Each number is 500 + 40 x the weight over the matrix's rms, rounded and kept within 0 to 999. Layers, rows and columns count from 0. Numbers have three digits each.

# layer 2 MLP down (transposed), 1280x320, rms 0.134, rows 210-281, columns 128-191
505565513428501491459517488472433465448441560501484429455485509485513574508454484494555497449477518481533523533573508427456536475517502498528475489455490456576472490475395442448540488513521566
500494481498489538518497494455470555546499530443471518471349437489528443512509455452542499498526483486479434426526475413554481491471478469449483486474477501506522505539502516497478500459515489
478491415461556414441503469529533529517401509478559532517537445458539522572530527496509559520486498542484547469491506542565596433441444556480503459475511493493540515418553504575517498461442466
504478537437434470529567519491557450406524509424541468502468512528489474450466511463449450593507573511494549558512473419468519493507466488511464525456496516533499509456508549516479486455534531
495462509501552521532483464557495490541457504495511477503517524611549525409548474446558470527514512528472493494491475492470519556513496490538500489460472489576463496523587550519529442447458518
549432561572470444576468492473518478516576458470619466511511468446438456476536524491507470521519566502546455470487538562475517476495473528416541512497533546504492471549447513519467514493521553
458481552496488472482445465530512437504602480472486537450547459480577607429507524474505496486513493509517502479509463545479563519427433485464517447441458554485475478516516489530514545451438509
473544475627522445434522495513496537498524492556519537497516495510508530491505517508543459510484565451489497522519549520553522553465482520559469542505512520443527476510487459553446510531492508
522602510564549490506501459483459416492554491510460539537486519488474503505554550469455494477465451460513411522464491476483490470465470466513571479567465444584474445497539535540557498449556468
424454517514484566457534511527550439458445524560470565480470536435502550518453511502474482424433547477456579568483515486582533522534441481514522491477499476472533539469507521529446410504502519
412493496547487481471505547525546479494529499438551524477490547544457474491527488490519399458498542519444479430478495536452543456574490467591462517483577494546502523447466504449496507462474377
466445530499563471560486512515448468631574438481562529495492537500478513559537492537466514526580531459493517481466538438511497577463413493470508564508490580441464441494553454493522471528500510
485580449503479463437463445540536421593495547534500386443532516453505480502478503586533516593543505463497465501441508558485507563527502497502463454507488507441473559430535554490553540489472541
502481461479507457531450503439550470484522521456454478469528553519493559513453468498414531543505465483487505526495478475470503490532542427460527473417452468437574466461501491489517540561523542
527501498522537455504486417498477543521477468544542550526528533446504480519503563471499533516484550504397451453525509464519531532505501495549590508531539484505546494496504511453492474495519533
488524489491496457556529468494568455503525509483530494503539577484443544518522535523490456555438541495503490567511454513523503537487500465497515593488513501415511548561494491555443512501515492
482520401436497489512506531481524564432479427542518505548466477451425555555484483432485478555477467488541568502524416494535450499521455584506517498512473476440505518527511436489482495439476447
461459498493559548481546531453435438455465494504554494512505499512533527485468470427520520497554541494516568549565497514522521534458546465488476501441569563533459494515498477501413516459505522
520473489471466469465480500562432515525550524548471486545439567490541584490472488502454459517535578554447447562455503464545480461511515551474472437415474530531476449571502533570486441490535484
507547492479480515518485413498429480425472527488501537506525517466481517521557543466501506458515621430514504493463471371431483495482468499470534558578426479541500548492522454508518508460580412
434533496555504421568546468512533417445481543472450374493505539527424500531552466495559501484483451441507478501478482491483516452512450524455476558479502487508534506561438495498469496521465509
593497525518412506559478502489415421497569512484471430559450485588493502472491509525504495461586400529495420483455532469454446544500476499447516551532584439535545484471453469463553582535495538
485466517526454535488548517491529447482501506498474532504500529531446406464502473531473484464566489469542567506528508497449418485477490487489561493464501539547543482548521522515486472591482476
485496519528546512475476500475530492502523474539404485466493443475472467493478561474482452524548525509486497543541594515499447498418535500474507510435437476440503521514484561473504546531492487
426525460458473490469540489509437548552472495487483428461531424532530506460470530466558459533485457514532458461456498463512529445588526570486495504465517471540514497509587426457528496406438502
431489464463448543482453533559508555512562571420554498562422469554487445527490529458495567503558501482468504546534510482471473523517511484455480533456529444463424514476516461411520477405466511
470485501490454503565489460513565508439426458540490522539457493542505478473570523496459570529469525513506477466479560464571515467451515513487588461578605505440491520451419458501516396582450500
441463508466580520487437522502486574539506523440441510441483468543511463474555492525476520483524441490425527511484527500505527448599485503551465500497457507584438515496559502536454533488557491
496467509531431496523428471434526486492499514442549525504505532503479536469459480537521457451498536488414509473450552491396500449499510492527495500508547471601439505521572508548491559563538554
515524507434520502543464507507439485518504525588493466491509491542488475453444483479483550511468585491504477529501459530541537449542471508482491431517556515475536451569447493564483556464575494
440505501458433507473448475470530537443460561484465497532516570521493561535504500487456546550507405507516505473534448500452449479451469574458486499547440523415520498464496471518457538492476470
563458509468534466467479433476520465476453538420467521547494428512497487437531531572475501445520537471519538462524479492510576563493520524478441508503550552505464460503514507479476537477525494
509564520478511529489588536479518484517498519464507468532561563485534481495549519503478539526510580486488537445524481530540437399477453471588498508451470519480490591487556468492523436459505514
651501469540508449524536492473507481496484537476508506501427487565542480509494481528468566466551542516448544516525475485428433542431464478505541515571545429493520506393594456504513433395439502
520494474488511521481523524454551532446551498499463495481511530470474578508464500602527505500451527474477522537555569533445493466485485473537491472495537469475540515509445428483476421511499470
524509469501494495475493471477539595482476615403496505513475564483538576547537542519508496500549580542461414485497475492616527559516578489447493411506475489500449489422481467487485523499468561
516458495426462502496486480524555510570515563489500469471491504491474532502542496481535474405478445465485508448526477538564419501457567539458503433527567491494480471513478513494484518491484508
471469479405459462486553449524513498491485518560505511461458506546492550460524553550489457467574545488475482467471526428508511439490542521513439482418563525507500535526531518470479553448491501
545496503479498468577544558499499576523483541480457517548493478467561495531395473523495569513445508506481524539558436495464528539556564567596464503556535530433474528510559472449451554508540520
527523482506485522455431502541517442513470472488517513504476459478507505474458439513537523503526548488508568455525533438503579528532468560475496554505444517492539399500474488474485500461494413
464494493432485491490566477474490471504426465478544453459447510457486438440565522495456567502470458517484501532516462506427464457484469606483535554551520488551494511449462545514435426531484506
459501509484541468528450532485577473513473487471449518456516414496525507575459545553610498509499551499478528511495536585531448495480529489520513553515550579470480514520598532459555535526474469
464461484514596407488502478522563507458530508482511437496550484456574466472501474520504528510503462491563545448490524564459565518421456452426515504473568453468546465528460501522494515522524570
502493525453471493543529495584489502522465476497500475528471443565541511433552422535463524440537415520499530499485470514507481480541483530473482506528438424560495491410513568489506529545452436
469524511492503553517535496456498537536496529475530520514491455505510502450446496510497521502464547507471540515508442529557497503543414517425481502537512595520508429450511469570448469523504513
502523471483544471503494477542476483511438529552596553501529586528449487537524533451470440508545449428482517460522489547483569525446472530548546443517527502417546504516486522530490454573472482
519569533475480511481476512524456504488457474504521457560504487533478497464548522488514505472464458484498490500457509531582478443480519531487456570582455482459505433429440463595435551469522455
492486496501531497496453443501521483504479589511513456446580454411555522529487508507457488545544482537457463524488524515530535473453521512431488542479592523594502489521485516486475491550579545
485554485496512419474471499496476559548547549519553462531478498526506600504512518555493503516496419511506462437518427487477500540474519512491528496545512462497446507451456503483471474459518479
538470471528433510557502477471517461466459541517502549524438424519475460518515497470499505490508510471508532507540502552539467509456454502454510464554528499505479459405525535494505482537487475
514510404508505506547475545497490506508469528501483492545454504474524525519480435415500538532502636519480555569454495454473464546449483474458512468505514474525536489486476508488509520487538538
471491535502499543503487491497492469546478539429487484500487503505492534575508532507475507534497478518471474541534510530481462479484539491496507598491448506544523467543476520471553474530494433
486503413514580523489430453476536555408462494478484489483585472458548489562432413478498477532507498532461481508424496493538575434434513532583513516436479464513440531512485465411527419434477472
479495492492485561488473456515520529498480451457507530537561522492429519479499501602532521562554542526564505458524495502553511471535520503563502529506449460486476529462506527437557509469482526
492493497493501490557533478472502516479452495477479500514473487510465501521504529491494493451549534520507476463492484512479540553533431547487526522507497516530488493446494430513542503463477517
442505506565547537487453511515493464482533441490576516473423517463553480545506426558474493503473544479515485542413506537545522511559521557475476493446525524547471491523436495485542379482502469
435546462496489508464502545490513568573482468487567477501535524470547435483442497526492497554442496569535545518486514456573536525552546470499519501461515523511437518507523490505526486440451525
481457470547453561472544386481480429485479467522528485546557530510538567539549490488571551522561588423550523512554429549474551484503489570540504565524508489482537481493535554401495454458500577
528489490533548536516523489423503487564521397513517532487447566505486472479533483543455483523473486496519602505463491529504488574472558480494515461474497492526519542566515504453438443443506501
501511482498497522515466530477467540528465498441520549518585538499465467534464489480569506557460496549450505497513540528508468549488475510460456514507509577428453460476539463511470555530496522
522476552527561548485456477455499552525547551513516357496500421522547439462488567539517527513526452452522471519499446503582467535496459415495459487492502487557579503467487518433553425494538444
416549478540534474483503527475467503498480486486499555462534468530536498539511481497512491512473568530519482493441469523504497503528512542453492455480455529494523492523522434415476453477515491
490453488476513475492480533499511492509494503552464473497483488512522492553551532475470473490469503517503465503541503513541511496550457525455465486462485513546513512517455499569427467502489460
521513453491479454544540439496531491525468486553585472487580486452462570545491498525466543485458520584518494519502455493463544513506481502576475501503479514464584463553545528456516532514507584
546510536569471576489470463521461504524475500533533513507438460516535498463500531485489489548538452506523504479566517539527548540470519454463517455537487442554461498505491556507527419541529434
560442500492484447499492456512518473480454510523538444447579548438512515476448547484532499511508580406481481514459504482505437491471497520548510509454502572496442450491485532531488494516480500
493469475577542513452453407497413551449479505515463496473515500478482531485504518456549502500511449506516524513573503515440513553487456480530508406551526527549511489530497409533492597475519527
488464528464523486500491533549505497580505497494550549530536515488446482509478576513501440506518449491501498537486478486504459464531441476419531480504510558486546490497520503548461464508480475
498514455433480523525490461535539546514574546578492433518479501505443575500498464483488551478566527549456558541548481479557528455486498490483429530602557489510480554478522525469476478453530540
585515557507544481489546459494516456493472508554578577535505455464534506554540461530469480466548457474474428501528502507535499381494474511509561553463583490512535525496470546481530517465494509
490494462490494442502483516509534500478437573502490497566527495484538508532485552524499452487506458497565521524502454500500526522498512455489412502504442496476497568477526507534498465480421419
547526514491476523444422487485490538515559549523498550510490509544547565540499495507500494453515536518517518489504490511491596543569498463468506519553473450491509561526549544503514475435566564
# layer 2 MLP gate, 1280x320, rms 0.146, rows 211-281, columns 128-191
527477482540502499423528474540509518447513542514549494471536503498470525524512499517417540446457498492481541463517510521483454459499476529431531504530529491468481480518491545498534547480492533
545494490517430524479501514485541477488528542459446513469430504437556370484589506491405474534599538500446554538515567526451473483475468566438440551491464509467511533605464456401631499478406497
463444489480536520423472526525479464479458520562515492492495519440424487465418527547441461572508460431391549499487536481484556455547479473516549504558525507533543501513555460496491488440474544
488507539431412381443556497456448507484504518543558427488561523610544407495571506496467464411484520445509562436537513429432542521520503472496514566455471481465499454475498556467518463521449463
576590514529433477476478529440470490515423494511439508511509502588567577514485540491510556477519521471487504571517462500507514521447530513544501479475438590510504526518467521476537535523438507
449479494535524495468471476519544451495548510451450511505420484465500453470441481514523441508566451432445523476548543502481580537487522503522440484548517472507498437481474459534459483522495482
468466562506475523507476501478553464548573547451446483542503577487396550449471471434531507543553484512538489399489494488436470481473554529617548476530572517483528455415575461473441452523462494
464517447510489467488479575495474521545576552526478476530431543495433467522518490504551496502485552449563479521433518496477500479488439488528482546450487518511492353569464487507515474453572490
534496467454487515454488498550523545581516498484521456439484531477495506436412436428525452460528476458506499502576558401531467564558513438512481472517436505494524507575552440459496491511449458
514491502442519427617522563498500405497508464509514517504482488439502476454567524517598556435460486546542480470466470454507485467493499561530542495579541560497503474553519546538512474481557424
440418525444439522435505527489514515552461523419558559452545451490444462373478432418515455512478517493490499546450450504474507540517436518467499506463419535542515518554505512542536432431440458
497515528488500543475497446549555509458570577491563460450479513515535504459432463530529550506504557475553473483480509484516468511500515522598521505524555503456475549529516568460490530503521475
494555515465566521436522472542524554410544574496536549455490524496461458486485573472486418506565477457545513474513464596515548439440527565561490518555513440527508547466449448474509497435370472
495508507490530438477540509483532490527505485534508470488552438541491518465479506496546444455514553504470501540436515463531520547435509493529505509478539396453505545512472500464564462513524498
495546504465600489550497502521455367455511496491509492515495482486517514547546555469487538554485461479483506613491519563507514478456552489513515487464542492495494560527471445527537498461489483
520528467527470523515580459543483506538438468518496529571529534485510408464488512553422465526514525449482492488534551452469497566510575498461497465489459525457475523486471470494529418455476466
555489519493496494475454485451513547535479460513501472466552481558476527504477490495497453468471532481502401458566508454522467513556520562497572474521530561478441582520464569462458524510553536
499500556426508502471481469558445448535530511501533454514587480503518495471509519584491417527410519522471438538506460499562566549493454528479520495497558492510509492518473502552473494461479462
536483481496536501498420515501533498474468528551539433514547474472514509504495513563498488463529469471515498482442551511529492541427499497554512529562506478589443557539493463488485541523460513
467540462473435516562518466511538446575451559532519518572503544520512467478446484596457501531439536460467590506493512461516528562511545460525471466548503415448531461517511422539511523478538549
591480527512519520527485540516493474449540530428437489460548474502465436505580484541523491406388541512452566609439446520449534528450550495483483546476556469451522478534438453543507600518556498
563547544513525517439459473481512464485429510569521543501493484486464482484467596518390432445462492479455505527432552511483481443455475451535631528482485490536577565499493529458526482522482472
488547509476475469434491493594520444495518471458478509488454486487527456533551476532494489487458407435502507471471499485435562441467526527452479499505531472459496492522433447556549481505462519
468523540526494480463570423583516484453531517503568541510509570471494454542551495525493513585489547485553492559572441574525529479508493457498489530465494477502509416457522568522436534436539498
415442473506535553478519480493500527436474499515497465521531551508514480511543520531472462511470530504469441451488534562482455483502489469544529508503457424456535423515571450453566499448565456
488422505508492476578463476523456435548536495484446494468524487515476490507463560497502506404518491540478475416506462484563533577503513493575462492516526572478462515530539458486508455435463477
514538508397495501485523507488555464456460511434520559552576494516508488489418476537519545548444524486489448539518510487483506488523540473457541502523481499505524574496488527446481504518505511
522465505525576497445477452510465519537525460475486524529450445493543467515497519509487461544466503528464520539577457485549491462566452453551484552410436602482571400495526457462523540449527398
592482519507493496501549460470478519524603556514517547429500536531463554484460455491477481558522532502466465515440489456465492470473469494481514498477485460534527514541449488454520494534481467
485516450516501560466511504513488466554482483466518574505563513431539458486572530451478578502469481474502532506468488451540533508522465474501461539467573498565509531474516475460524389476589521
536520465462452465476496503538523513518526493545540533491526559489480485528518473493474466516530494522514457460486507429437512570471456523525488531460428499501520425463512516457436464538503487
503540511537481546486499463486503446483507591535569466430475596478515432559480573601434484433576497427520516539450469495532529554498545497505576493502499465489464487510497447509482468468532509
405470529512493544491539560541481587435554463469529465513508443440471487439527524473545556519458541562442525487541579472440424575500520489439451566533468522479517532544504513474548532485567447
491488507529462561534500550483465452533454501573501423491481485431521510574469548528600520427530477499507485487535537394502537487504543500491503455476504495551435510440463435432480505436455536
553544537547505484488484621450491477549541504457496483494462507490454474461473460549480587458471571527417489507571522448442393456436453492496506472470508576464576497404476546459491551516568456
528530544500487488511497465478416474507496512485461531500562506514509537549499513469502460491535461450470487478490532509474516498481569464517549516546529497548508431476530475485472480536590519
487505524491467482470470503574538528505469510393516527511483499503595464458503507429555538514545533511525482533542510480436550508477450495505513508476475515516495485483532509478500491412459494
453470471461548485524501576468499500505492494449549540454591424511506456541427489531496465496386451504505457572468502480472514534471481551518441529502501489476522455508449499515546475507503484
513439487492555502468476597540484500487595523574468537509496485547550522509539482523555463454531520434497452504496500595537489480546532476483430590449501543506501504537473439544511553405506477
486563487539547510469506501488506466511530497478489530495479505451453541528523518530546507503498433549562580529472483519539555526499536437537525431456541565522538485557507461537525567455487480
479438547521525465447438440473414544479505453530479517441529514581523552450510520573580544454497532501552486514470510537477464555466502443502468498546506462539537543483486483561394509508455416
521463457526489515538538432537460487500436620452460464464478483500431463468533515542439504519465513555492426531482518475485496432538461543483505481546482545465489520429456430391514457520490503
481529484427499493437471487577470497510511474509507514531536444465465516480502499575443554566496475488454477524463541483455478498452476530538519557514491449407595483518501538493452446517434509
484544493530508483492524482517498523534486519595479469513542597459517471518557480495533532542498553476494563506421459535491537511462575489516566524508463505449546517493504511512501538551463523
471504475462523554420487526497554497527514429433566417548491475449467521547535505513466491447435439513455516440545479434480514524433482558436480524391473525492482519492503530491522467503435526
510511465434479554516522494454487473521521492482485518487502495491494508472549499462524555546521566486504473480458468505479558500527542473488486449391468457503535413609421588533519518490459445
515474513545529523463496508455564513473501555477478532452503446462546453522472518505525467487516446515473493499585525465441523500486468526389471503548471479539568531524590477478489503428501516
442504485521470487515486499453472500508578491543515442551503553491502534498515479462515486464446505558456503485512462521514558494521476460518446482457527571501429463507431515513503569563557498
500497563506421496438557503534446428467531519486521512498458554472512533556509470534535469480436488514534495547467495503506503493522491532550450510505555480477541521487507525552535420518507455
520547436516498472487489464509515413526524513474499602535511561546443508544534545526441514575475457520517531520509493524506509521523480448498544417543524463543458527474421473539531476503489488
475452469490541460538467554479467494442499543546470515460546527514469498522460481481463548568461560456544495513439522528513511489468457554485504442535467492483498543468487485502563501500482544
535533456477549486531444466481537552555468349550507515545507417539519464434526519472479547465492553477479485450522553563541525555568526450438628427529501513577458531581472513528538417533567480
453478501566531463529521523480544455518564584509470486510502541463391567588543513537425536521517516460523425457536480497398535532443518511447469468481503466456480585513517519514522519455537445
525516579489548449513554420463546499506511502462477537507518504499471497530459524521517518567532553495540420529471457473524503497549523431531526516497480514474431548465464505537578473520491533
531501507439410556506514442526518476468483485454518548479516460444510456556509455445523461435599648461525423510466487575532517487537534363553516489552496489500439457514471562476529482525519459
445482530456492433477517435419466499502563488472539466480528577524552495515471544520507443520512508541465498532549504523528453558543463469482486518502502461491467554510460478509515510476473523
496496552559570450511473477500509456560505520541468453529387528507539584455478545455520531458516507518535463531499475510561533497466467487536516488549503456537441510575515498488480497508473515
443506496477467479440526530444564497564546434497489489472442543544488463500448516491484548491473555543464485512446476481549432506536497498561564523484521438543452471492447507395477523482449576
518535533480501487428540508489477532537487533449488454452565534539544512466410497525435562470522472466474510530420514512529473425499450435525517546490509499460495496501526429511486538495521472
470494499488491484454496505490469564468487543571488536418515540496525555517559546457450505532460466422541484499493489485463475495495561493478535454549454533500508555527471449466475470552446579
510543477511502492496469496504462506518482482522535568453465474474576447461508490482576593536519510506446542529541500490416447518468513492469483557413501550556546529574506486490491479416417489
503545558518548492543477450444529471496537530397473484464455555462550515510546507498477567541539453469486495520470475458485470465522483480469515489481546502555510474538352502529538481460528379
562473533467514456492524471561484516526475529396477457547514518537488469482534498514426489558514481494514551542584484463463496436523559468490530479499466531480524450470487454464502484509446459
524513485547438531543618458552541515523479466500528515486564458431530502462488514530530487451485582431533500494471536548426480512524461465550527517553505450535517536388547530492540611517507478
523540488501489493435506545497474439507480536523534528586489494491525556531503455534509531552447544476501521478446541540469451555499495486603574428508501517471499493559555488522506479477580423
510513553566508456499523541565535538518515452507469549498488488419487515459507450484444539462489502544432530487457486475508493461580539482470472531511528513525478516527449551431523515428483521
488432469551498500544509495558564523497502522447512479476494530442448532508500548533456542506481524555492454542508554534525448470482528500542470452507501476524508519505589524493577558411477540
486579503581530451393440507515532527583508476544519454430515578485449513502442561496532526451498525514447540580496531483462500452492455548411516478575500469501402467409478454525486568563476505
548559515475476541548423449500499477440486490499571455446512561463523498475477485491503571510481529532423532494522581511431554503574578546484494463506466543585553501426535451475472532506556471
457500505437491477486425429513494505585525499483464556463483479530454433508478522532499533494534570492546520478570493472432488519477484491577504563489540533590455425545497478458535453575546522
487457454419531521503425480563473469485484513463521528540563525366422490423503449481501502472542542449535420470492543530481464572470510471524471467514458556468539485501468496548490476560472489
# layer 2 MLP up, 1280x320, rms 0.14, rows 211-281, columns 128-191
536453518465479449525474537548523519579417450545476537451475472545491475444514518570531515492486490507429466571455446537542530518515456487443493421398560446454551524540571523461526473469561460
437498490545432556491474525473464539481527517489476535422573528529515514480510457474549447461471451465501504540412455448505479535535494506468461518487484541501474484495416611535543521525554518
498512504467469483464533512496535427538449472459534508584561465520475509521575495493520473534502491511527516502497466512447441507485467547543511499487529529548423528469537493483475478504531486
539510489449531483528468539521520450456514515494476540510555501520555492494456470475517479435428519535487537456478559537522487543495494518525500452501514519518520531508545483480553464530444573
456566559502516519484477512538513485500532515518493496515491486456505458534509499531549487451484544539407520503530547495533449464519548522552568499465438526475453492438531509501493536455480471
490644467534519501499535474445522515444485501465528483465504487470501527531524498492475568501584576491490511555541470504472497483539473512523475517489506510522492545453422533544489470510523489
512489560461489566467574534478461501499455522478470506435506452566538455478481522479450501479478523474547393550543522561451501549457512601528509564462525507546475479528537440482496508541492477
449488436549548524509442497529532417486479498449492544452474523549580474497555466537504501534486441447535533534500481533469444499454533458451529521458490518497532459441561508508438500568453537
471548546517551442515475500490459569483467498504450458501560502494562504526489568473495502544467497470510565542495491543481469523500537506530479490528494552470551490511502521521476541469561501
533512553525489445481462476534447485550417488518481471457472514606495530507511507523533413469452485503462513500477537468617428544520498452474498513463551418605501512526522508464486491463486441
548448560460468511485542518519531477530520486476501522448513506525512523526496561514483477583465557458485512509529529535533507523489543588448462473538431498535481513477559458454389451510468491
537548518507449479510542459526501501593483468519450524554488487477457558501440416468475479541488488531490511503576497567486562470492527465420492574530483558544553416473453503507533394495502462
441553494544544523575419468427502500528508489531452522494521522498531512510439473506568441411456513537524477455449477440424524495478501461516517511500464560476522554493441497530481453514507508
512484519494495464519517497445527447493468482488553535509555493429496488500523551504477475540446444516485468466494519462570477396438525496400463516599569464438443533420540540524546537539496525
501495487535466522513549487533511531510534569452519491577583412543504497446520596554508463452490500462506566464474516490464483531490533509522481530482459503528437551475505447508521449558479488
539520567502516411533479541483461489422519542476473522434460520455525523469577464512490516497526444513539492534518466428570525502513509513528468497499495482540524495510478464426486613548513416
521548499497584414478554572519503471492444483484449568478478558505478494487462503485536547484482517448476514509523539536486529434483500473531484512452515518532528518484531479510493519568447409
485474514513456454406542489563533509492534524494536471464516514522600525494572501521503587482422478546513510392495447521433446530480504506514456498562511477523546467483470511452447551497487438
477533465565508516534523493551501466445539472536493567439473510479545448480555459546436446532513493453524430491526473450460500565447438428455473473541478531479463498499513484585468524450498521
491446508501479443506511494544528486520443513500456379504546461540532519506571443514499474502570491476485537437499501512460501432461530480486453546470491554510436436448533524498512485489510476
550491528544466450528544442480467450540511496485487461539472454487505541501529499562470438537455526472451503494597516517511503530438461429445512427607578445522508524542410579519500508623398495
478569484430515482437497432585438544552547532458418510463510484567508472447597505490453493574423487538460506496509495468508531465488532554540439590566487528418445483495395498608514501469463491
487446487466522531558482485475518507530510474568481512607492485528564516463436483486471540506576571446519517552522550521502507526597507515557478482482497526522480477439565544418409422483528424
534449504460526518536453492537481457491516541473529461517459533454506570559450559525539535452566510505435503492511576496494516505511448572531580447455516508470513418488418453547468455528467543
472446467532465572478481445537514477452493474485461440511473526504543504492572577552456523505560567552508471473559512510538396530527506508416504472472453425543552515539531450455553504509498461
546521553590508529533517550511470436493499538531500494461508600604435553386489521498479548519483528517497442474501484569544401493491520455483602461497501562412592480502499517532526503566504497
517528511472470463389557532538576477518509447554513480543437483465501467531475504556519511462534511572511532481553467556529459413492477413452494565553507548490514503495431577524493566524481428
470443503467537506529528567495536492540548482571554440506482466515571439489514465552495597430534565546499504456473521494508491505431493436550443454555528481583522614525447491518450490504412537
500479462457497463501491468503569489492421488455505523528525572523527449491483498508516570453470443532499542447423511450504470521442463586520447496594563480480535486494435489576428463539464529
469466518511437470470444500509444531489490489433579491491503562486515519560507522495371482511562575493527518455522499521535571425538493507549535512480438513587527487542479494498488479462498459
546476501556505531577487507515532429505525463533531500481496539525456516480562442554505524443506491476515481526560506442474484581498527540500382432456486495472537422477484490433407504548476471
502534452518499478530545544531502496480496518497502461525508420479488590449509512471547515544477453418479468439435461485554508408493557496450521479446480576514494508457523518507521494467460536
501471524536533540538409604516528423508499510482420495497492468476539487448565494534393488509471469566476518493510474491457448480503530445434504471556430468520491529475529539515431565430566519
480452490469480555464493484531464510566511490426518517481504528418538529437521486451548592473516564486467535495484515533497425444424461485578464515561605522503418486537532548520426512516479496
529536460552495426551408455519495534460518539479585484543492537493485516527531499481480534497595434524537467494539463585473489445539527478548462461560590455545513431456550502462476509482476532
424501479400565541527496472462581506581506495487558525492480522524476512499543443530528478483456538501504526539570454565595542532510508455491487480500531476520474486563480530531546505514517467
554533475493489521450578548481538530505493476514532517461507488506579503511421436499501552480461525505500506516555519563537556577470483508487507502470565560530518543510485519483508548493477483
522520486535551489506540447452516503515455549534476530515508541562545555539446473502488532484480531512549465505533460593512559500424464518518520445519523481521459488499561559490505476522513504
504489518459507551458514468488552512486435526460409510547545506451541546553479530507496579496555532530542561499538467501476510537442463519552517525501471496526506490476528456467449522476540491
555506566432540515547484501491497580515513518526460481514516553524492556484409414491572486544462468545518493463464528436513507514530522521502524452461547550491518489515538539546491498491500493
505546534580435509520474488540496507530479508518475459476477465457410519419529470496457466529515563516537510448459568553451472572483465498498449544522522533521507459514544442421575569547508494
503499506531513547477470474495386489527517459450538415460559432506512538507524540520491493460543429516436489508452543499515455508545550479446494424545434453477614496411528515514571596589490459
465467544474478414447427509542508509519501414504529486466543468528415451486547414575496511515526466468480560543489598505482531495496469473528476483456481419512472514481523385436532525481536484
517529466530564560423536569493545459510487460559507456523534542460501532513557444533559528532505491436474497461545389539579556444441517514499542513548548480458529531466452525523444558513492510
518511487432525513468508538474415466524513471457492443525488518495509503558587458512410514523498459497427448523469530496432497494594498508458460546480453495494460488510499533457502478460528471
512542469533458502501470497487485509469550545485458435527555522512478528520532433535519518504516500529534439481495524467530501562544521476511490398494528511488577461479416502457520536466533492
474527510498488469440486480538533551524508508479476508561482466447558501557508505518488515443468464515507526470496471451504518528536530508456509508533431542534532531410590533455500551494483485
578501539563541514490544467473476506466489527522509555493507505505499449510459519481500467557508506543511427492478487500435531552490571527514529471500529560478558430473488526507443475480564516
525441520485501507498485510526474503480494486582540453507533465556501522569483509498536493493474515440509490501465510506497419468481511551527569507573423455470529484545537477539514449451514446
489455514475484502486458560512508484501512533529520476534563545478487599472505538480498509549470506535478513484417495505584507574514540495538522524533440527431502502525531445438451435538455478
430479511459542445507504495482551509411514506526528491556520492538526456462518495528483492475516499525487557580532503487527459545533487462524543513552507485516393499467458499485487469536454470
476512477529542534489465589493504500416505400424531518511518503482522543466441539541522522476487508428493439569570455503461525515580559509581547444406503463504439542478502510554490479532500499
470495548544555513532454533581508562408496548431590488589525526523523494494463474504489505541486520524513506434525482483483492469533452407478495528537446509478473515446528531482505565446487441
448502489452483525474418585519495476465499480466505468513522522500543526530532433513536504405506465509452493493530574591497531478432517571473483529536534510448514503569543505449439488492476493
542509499583482405420498461512502490547504565443468459489434515469488467435448526500501484479474443571487449527547482474531482453493539435488519491479498457527475527474490551474539505410551497
505509505586529479489484480492502497491593485499476485460501448506466449445541429436495572504462559468498406449577445500483399529467453441484494555476456474515481527484511475506545506438607452
550533507498355500470588491534475503555539553539489532526512566549490433478401512451514555525477535417480485474483469449473511456503501439474461536475533559477518459506546546614497443545525422
599509430487566458553490525489500591528557473564530572553441537492504396485551589548463479531544500452484561533470529543487562532523586431468458422473497497496568555477531488544501463616514435
521558520500491502509508456487515454537483502516524490441512534494429532495405503557414564511541451589548447478473510565481430451448419529483440447506514536439517514469502476575515555469555469
519526468606492463421429502473445514501492524540507457528509473464475556523545585528423457456460467504640508574481425523537494416504531542507523429449539528532564576435529502442548454538552471
596551505541527517466472560478508507482507517480459575499467489532469539433492500491481463513514467508531506550465478493542467506505473491536523488558490526426457470504520488492456530472552503
528476464516500474499459554541528525488432499565547541502485545461493564574535492528493523501448580537512531474498505455534488455538585463508520543493531541543461484462493545421520533508448511
494524466446568558478516437541601532496467528478435479564479497487493476472516541498433457518501455445489526511439499577482532484435447466516470441518475478468539474575493478512574519527560480
491471553450529532451517465482525524562507467515485511483497523477480531497535518486500583467498508530530490523502536486519508587505516592504508531549493582516490515445539525448457522495440513
474475455555497550502520433526516505466543516549465450478426427473535575610483526535526487532520518491417497494534481521497517538548530500535543518478514486499445563489493475517504511520503498
481428470458539531473553508521506499476497520573486480485479570514496535487448470517540572482489559458486499493432491539528480508502519534497451502492447483436524426514480494434510483493527463
508437547487597499551518539468517500487543419461468543462452453472540537549511514508462484455480576555568478520546534404488472466500450467519493449523481445528424563522523448511569491446504551
515522496417444528547521533493491500436525504561457477489566523546524566451551450520558486578526571466515576483513462513508542514497547459441542511531533464488547473497473541523463468543461492
402500461537453562538503489432468502521551427505520547591419499526471470477508485472585479521531520471555550526473464496505479423520434454603505527494418460468484547564451497460531523490537520
494466506495446568529476512528468542524468519479500550531498503570508549484454483494489492449464494451524455544511503551486525495456549492469528561422511517447530508506470538556453574541461526
528541515527548445486526566503509544418539455561398479571506491483467525528478461435535441549521485519546460493540496444487408468488540432456550532479450521585474491476461508543460464457461543